Weights of a small GPT-style language model, trained from scratch on English Wikipedia: 12 layers, 5.91M parameters.
Each number is 128 + 24 x the weight over its row's rms, rounded and kept within 0 to 255. Layers, rows and columns count from 0. Numbers have three digits each. The size before them is the row's rms in percent of the matrix's.

# v: layer 8 attention value, 192x192, rms 0.067, rows 43-63, columns 128-191
# o: layer 8 attention output (transposed), 192x192, rms 0.172, rows 43-63, columns 128-191
# q: layer 8 attention query, 192x192, rms 0.0657, rows 64-89, columns 128-191
# k: layer 8 attention key, 192x192, rms 0.0632, rows 64-88, columns 128-191
v43 098:140139077158123113092123126116105127122137096156136129126169141098122109120108129138188111111097091116133144141114175133122165094158136165103104139084122133086123172135104123101136064156138097
o43 085:126107137064167111154141149135118114130129179083135139118108102126155162138132127117086138117116154133116089129133110127133106171129098094173129125152136136186089119164115135150121130125108156
v44 098:083097129126138116112129159172103124109087113146167163105161148152124104087091132150099131120120116091130103126143125093158132130074129117130155154143115149134129094159087133146096100152099116
o44 093:132153103138095137173140103087147153161095126151122127141067133131105134148146110120157102128116133126160161103127138183128138125106159123132105081097156124119111116134146122121139130137167136
v45 096:105132107125148112106162131096125156116141136105118139125109147134172180121117117116098115087140127141139143122135088105118124101120110138096110095135204146117149119104184095108144132158130148
o45 093:134162145156115127154107136175161119129124137139112139154108109100085120153138097146133146187135153118076109123129168138156163162137153091144148179089082106135124172127063146133138120088136139
v46 093:127116078129107139069125146120102087093142151131126143093125134107113104126151155087149130146135114110118144108122121124137133125118127121138160088085169139136187120152148134095135146092094091
o46 089:099136155137169140190179105135177152179156107101106082141087121138134157154088085146104128084096145113128100152131113151107082160129118112118098073157112132125121115109106103142119115160147132
v47 089:110127137098153122130105127152139120113108145117111153150126156175154120084142082153149122109146136105123127111147131077159091100106144079164147099146137105157111162121133163112118121141085156
o47 087:160096078112115151135140169099095154135155140128108114139119128097139119143110142121114136092125150156155124142125104149141097118156137126098127114125091137146175092146089131112125101100173110
v48 098:124160142137160073112177113122160147136129114132101123131118135091122105137122096120124127164134113061150129099113108146087178114149123105121126131124109181130123142092133106195151126138082107
o48 093:129143125112119161166136129109102123122098149105142127133147131137150134097146131086119141129146161132101145124127148125127100127101147133161145156095160112122125127152077129101153146116148124
v49 094:111111134068104151107086165123122161149092125115154172105150080116129117128140172156077133135128122159120163152123114147087148112146187141105108161119148153096106132109101122089135176109150130
o49 094:152151130152158111107113098143163117117133132144098110176100183119097144106180107123149150136138138100118151086116124146146135113118108150145137118119111099110064132109113132115107117129074121
v50 104:104144127122163124111134113129149065156131161113112111141090104088109121141144159193101131122145099137133156113145161120133123123088145104113120110127143121090127108124086130145176166126085114
o50 096:158112126153109133155125082136132166117126108102183142102108137132150131100110110154102122124100140134110137116140070200171142145126108146177081117131136131155131156130158110102081091153129137
v51 090:141131093152170093156126077128125129116141149126135151125157111092110101112131142105138135156110151117165089114101127120161111172110129088124156122099128088151105149165160141127100182120132087
o51 082:123134142087121169102144141126154140121063089158111132137134166134118154130118115156104137104132134117103125152153164158116141099115101170135118120143175149108116077087097141107159099102168161
v52 094:127171144140115152123127111136085133137162132070142150142088143150124078121134140098118137097128104201108086118162137122134118161164109155171114148077152108149168142111150094158133163147094106
o52 085:106076096113147095137116136133116145112083106182150093161144100143130152158132070178124123133123156102118156133094094162118137121110135101115140100126124148044130125139108150112129098102133170
v53 085:163083126132131091120120145149092137130106123154142162111119152134109098115108117118137157119162107079129091120170109143192126140153152136136135132139137150092088135141127132111143092177132104
o53 086:095157131108131166082138115090173133123128146175095078140153096138104150148132122105128093160139144165125153084119153128064110093121116140111127132148125113140156106090147158136123187095139173
v54 095:131098144129112106088085127121153109110126127131164098108119108121120124098092090137154138110095117103107074141109106161148108142129152136096125114110150204137149130168170133100073125110127190
o54 090:129151116133096164180143159104089146138120176119101146165108140152127134158151204155112127128128133164138178112118138099144174161118108179118100147150088093108105131105118113145168112141165103
v55 095:119147132126125107123107114164127116150132125161087130118163177165113124110086092153129144140083089143095140133103128096135085125157109146144158153130149128136099082126150148171149137126110129
o55 090:142129090125179149143136139126111108110076148132165127147111093097132141121120133145164135076149131103143131129141097160117143101113141113143157089136106159137132174156122124121122130151146142
v56 091:143116142130154148125100077139146157121114120097164089098138107127114079132103120135141097135137143105148152144135134147168096121109154131144101124100106139154134133154139124127197099172125143
o56 089:116157098099088128153181148126123077125136099150124132123129126131122179118119114159109148133138123114138112132151125150089167111126122108125106171132136129086097125114144121148091160108130102
v57 091:097159147104120081116112128146142139161107166191134115134080157132106110133153124165117132120139175141147173145151121121139131133155160122140151115125142107166114123135194082098095168134130103
o57 082:181097114105143138115145143101137126127137110106132145142171148137140122140109128123126109161130107126145120116073154152125108137124119074136099142090111134085113149145092175160138110151113120
v58 092:121126134182124118117117097073140071129146114105147155154087115120114096119107110131167133142123088167156145120122153131165123149114122150161149105137082096155127154113133132092080119114109116
o58 086:143125136107130123124117146163125188088119157140109111118158152149098156128094142095138108102118148085081138120129090139141120154140155107130141188125151153075149081110163102134162116108169117
v59 093:134110120104101126140098146065117163134126152137103148114129131140140134133133088121134105126153086147127136129140117166119116153113124159100070111111093106118095157167147114141136119142133119
o59 091:110140129105140131130106132137116072106151082122170096117142126105091143159095183106143132118109158127106155141129149145145106111138140111136135131162126116122163127074119150104170141115108080
v60 094:122102167140123082114139136138160101061172122148121103148121146096147144136154137165092135087135148118128114101095109116129121133175163107145140136106119142139120150074145093152113136115124119
o60 086:087137112142113149112110138097100178160081098126144145134119089141134104104148117106160126183112113127130131145119128146139155133136108149137153145154125136135149152153125136113142161171130147
v61 091:107094133116114130160081135090167119134109136077118131126119090099133102174082147102089145160139112141139150165109127125124174118109138156108118089127156106113168136179147127118129184110116129
o61 092:119131116129157099143139112168057155122141142145164062127109108131094123124155144141170141141094101102124113110138131170160135127146118126131140146099103109145095133117114120113113106075118140
v62 092:188132108104100135120095121124083156166144142153111144144140122100100115075152132125143143116160166113168110087119147146097120141129196110115128105071137110140136150164129139146130077139115131
o62 085:107098152166121131148139162097157093095115091121140156091168145168161119122119119116123106123115104166110150184133145131131121097128093111138133127151135114086103098092167132159124152118137103
v63 091:134117095145119130120119159145133086160165114171114104133122134121117094157109108153155135172131144121132151150140113146134146142134112128132142131107185157143167110157157097117113129116124144
o63 088:106139157096152134138159050121120168133099140082108197107123104142112163108143146146145150116134145167147169124088174109109117123145116123114128145158102124110081115116110144124162166145144084
q64 083:119171133141108137108152133082132122117091157145142152089144147159100127149122126141108122120137106135169143146167121099095102107096136189140100171124086150091129089195120136096134165156146147
k64 084:126126158134124097120118128118097129170128111169131117148078107112143134165145161104160148148139112111127130151154126139106138132134157129082128116179108134135109142153138130150153142138162106
q65 108:117123136134124118121171102088082134171124149145128141118156119085147125099159136147120124087159154160146129124127108125097126126140105117174146137135163162118126109162112107125141132101104114
k65 077:150166108087174154149125129151144136117138134104139074132113138139124151120119115142118123196128124121110175167157122117127153135129132115135120102133104119135129135122167170090096110146153151
q66 079:115134136116098087100112106109112170192132140142136125097107132091140130136122118112100128114153100128165085121159085095101136073132148165139138170111151102143129098128124155094144115136147118
k66 080:101147150131138132122157117129137140126120118115165137121145083187146097120136115115156134124151104117112138119078141121147120101114136155120093092108093116127114191168122099119165150145106130
q67 090:122136107119123091097125117120120145116153132142136102117177093111112090098098136176136107128137093121118106119129108137105135107104151073111153121129156080139160163103123194101119129141130157
k67 094:166125104155102098106132166139140172133107126098158077167123137159153151174166126142115120098151185160102152099181120159131134169106148113164146170117119106143152122136102063123127137131133081
q68 085:129118122102100105114081102127185146149097152157139090118093111127109113162102161139143145082098102085151089113138077104106127119097168133153140107132112118087137125141129088160131141126145139
k68 073:126185105128151146130169144151140107145148129133111097188149120086159104152141158132138156104142138145134130132167152100098166149154124098144130137125114147116104090137132118069124124113100105
q69 092:115110108138133136117117132128161122126127119082093132090121143135133070127137141116171131155156146120098102118119148135188146111110165146111133096070105106116153146122105150124136128147107122
k69 079:149155141139142110171131192122129127113141146181125090162153145172160138107149158158163106127135125094139162131118112127122151178135110138154152109095162143119119113115113127118154103161153125
q70 084:134114133143121152157133125126147146117137142155128095121149074151100078081099119145164109149139144128111127120117144147153148136110129076157066055108093146136150144123102153177139127136103137
k70 077:148116149133116141138127136108083162102123145130123136122124159132131142128146151127151131129107116114136145133113065125167119152154127160129148172128180167136162120174088084106120132104139137
q71 082:125168136143127087107097131158128161165136157139105146149099131121135133142085143154106144082123124146175118079149136138143173090084137138137153158108126090095129149148132135090128152154158096
k71 095:182131114142127126095128122105127134140125141160126151144150086114134122162164179111139128141134092110113130147139141097108141127125176082118096091115128176084095146092122140164091114105129123
q72 086:096135143124117176142132109116145095094094151149109101159129078150069055093093125153148106123138124111119093129131091128155132113131153117124140093134114123114125107080099140126158138104148124
k72 068:153126128126119129100107132136104165138122121098177163126098104098106130161130097140072148114105108153115165164140132096137151151119162137138153107092098156149141147107124114152128114068139134
q73 071:168114134134144125135082105126131148141117085130114125149126122134141188140127141119121176117128121161142156174132110073102102092147137086172157132098124150152152105137105075140144112115109076
k73 080:148120087141127144148120108088134140102110152094110110114142113126131124118166130149114119165086146088141138094156150169139130159139103148084172160121125114122146098146126141091109128107172099
q74 083:124127126125114127115159107123141097146131111096142171125165121097162158109167072128121098143124131156119148107124172139095124119123152074108113115146156129150110119170141193090130138130080154
k74 077:122167132101164146153086146142120103128119142119122118152121161122125144118153111121121105079134091119098078083148107141156118120099109127131094139176133150128148154180134140130157137124122140
q75 082:119164120097151132106125177106127100124128131134105149151132136099134159131126138139119134109114115153141119073127126148106179137113137127135104160181150091100149112125126123073135150089137161
k75 070:110161112157135142124117073216148150138154131073122100107130106107159092108131108133089084159163107141113117107114153123146107088137128097136121118114115136166118126138144117136112150177135106
q76 092:142151128128121118122145126120120170129096138139113141189123159148126100169128129158103108144121178114138125147136106114128122128111140158140162134104097122152086181126129120112117135117130131
k76 083:115121099141125099132155162142126122132095135148113128131108139107135131101180106147119115101103153146139119077086127108121120162101101176126113122163080140130153123149127101103131121112157146
q77 080:165085121121151121152108138115153192143160141135159120116101146135126145102101144113154183141137135140122116158116083102123083142123101119149133145135120151164094104146118121108117091158155129
k77 091:130089171115082143086101143106084119063108103159091103126074125147077132136132161112146160132080104086122157127153068084131121172145112149150104134106133128130136120119115106173136111103161129
q78 084:153124148156121112112128097108143144108158132104070157105138150113148174125111134113181149104121163146128121161122166072135138111132142101124169167109112110167144163166095097122121136141152096
k78 107:134136091108147130120139132148113134172066128146124123148122142132152117146153152131119075124138127115142105089104107151176095180127113142108128175168105124121134119109094120127121124109141120
q79 087:141136118126101128148099113154121111109124122153108130108128151142095125077105198149130160149127137114141153138105102081134120105120160136142116115111154174133093143146111162119140132125107123
k79 085:099129121095107138159148155151111103089094101153176147170147078117151097083100119141115160118144119130141124110130111134117112170129152130121108122121128128104112155085101117149133135116127145
q80 104:147072149114118121146111163144126120054130144157154124114142101156161132133127099106101146129122138107150134128162122118144094125172130150171124098110132139113127136117145117161140135108132109
k80 094:159139123093118144165161107135126088099132129098099111146116122137127108097156158144157151144075176135143112147099090115138126134153126091087086121082146129152127116089128159151109144090116113
q81 098:138107091152156118146103119134121116160134120107174155100109166128118121128112109117124122141164135108112098138114121161100109137108089100131156105152109132122166098137109111133086133169153128
k81 119:168129150165140116102115126103141095077111117161142124173153130159126109114089108120109117104108109111137188140136100143112152101131105132175142154118172143096122166090155129149111118149080125
q82 094:136162128123117122122120123140151121140139100118108127110074124130118096154149102141134122095147146108117074159180131144113088150104124093117105110123056090152111121166111151076136111124180099
k82 125:122143099124143126172198171107091128138154135127117150139197141077121129122147115146142133145140149146132099128098156161131177120136099130072110114133051103164153098157101162083122180114116144
q83 104:132100101153116097168133166110119083122139195133112161103144071092134124145134125153175126119112121100149110151112118141126128115128089114149126137133168150126170108116121123116143127141103137
k83 121:144160106138146123167105173145124102126147126121127115114122107108129091102134117151127155153146132088181125145148137144125141104131100154085148070106125135097100134126100165088122136122110132
q84 091:164113097116129121161125074123128151150089125107108151098114108134132122127142138107143164124109169117142166167130101121160147151135130112115149113134151151135146119098162112134131115102110102
k84 123:147106133116094156117143116068132149118083141111110127113106115150113149140133188098121130134099110142132169125125083122198150169108137145152142140154135129143142117127154096112102130131148100
q85 112:148096117159135158174123126068162124125122100117120148122100114126059134122135155120129135071113125111122121136138140124130129099142114088111146112081116157097110134103081122157156097113092103
k85 146:126094131136093165161125171123150116129147111127100122134075108094069149122069183124169122120123138120147137126151080115120124070153125114116133139088117154106122098088144153196131122119113111
q86 116:126182145129118122169162095134120088136136136081102126094128098105130145131157134107121120142098127119156132131132126140090096122134144124114057096126137137134104100128111161148127110111118106
k86 137:115144165133093128147124104138078130090149141104114151132137131108133148121115160126160161137098140129130162108108170111124166126141141137137125126107143154144091108128112114139128111137141146
q87 113:172141126130131099143117131152118104130103144132144108131119161122099100087145122130126165139152098088142123087083109117134134153148114169091119149196128128145134166181125130093149115122067130
k87 131:164112131114152115150131121112152136122129145139129146113143114118130092092070139113133127122146109102123122088115125168136153118142140126110186101148114161149120127122115139112126132156108140
q88 112:149152155113136176136139151136117106155115107100153122155134146179105112137108140139119146183122136185179119096079122119104133079131115080134115121132151116135138134110138103109137095152133102
k88 136:106159151109161135166137121125155142111120118131114103179123159126106121153109139100108133122107160177088152133133097131126152108158105153121115136142161104090109109114085082143137123103098072
q89 116:150168140109123127109095139108156127141124162161163114105129136077081111126187155127100114151116135112102156116119114123084125124097135143139105081120110126113145088110139157109188136123127174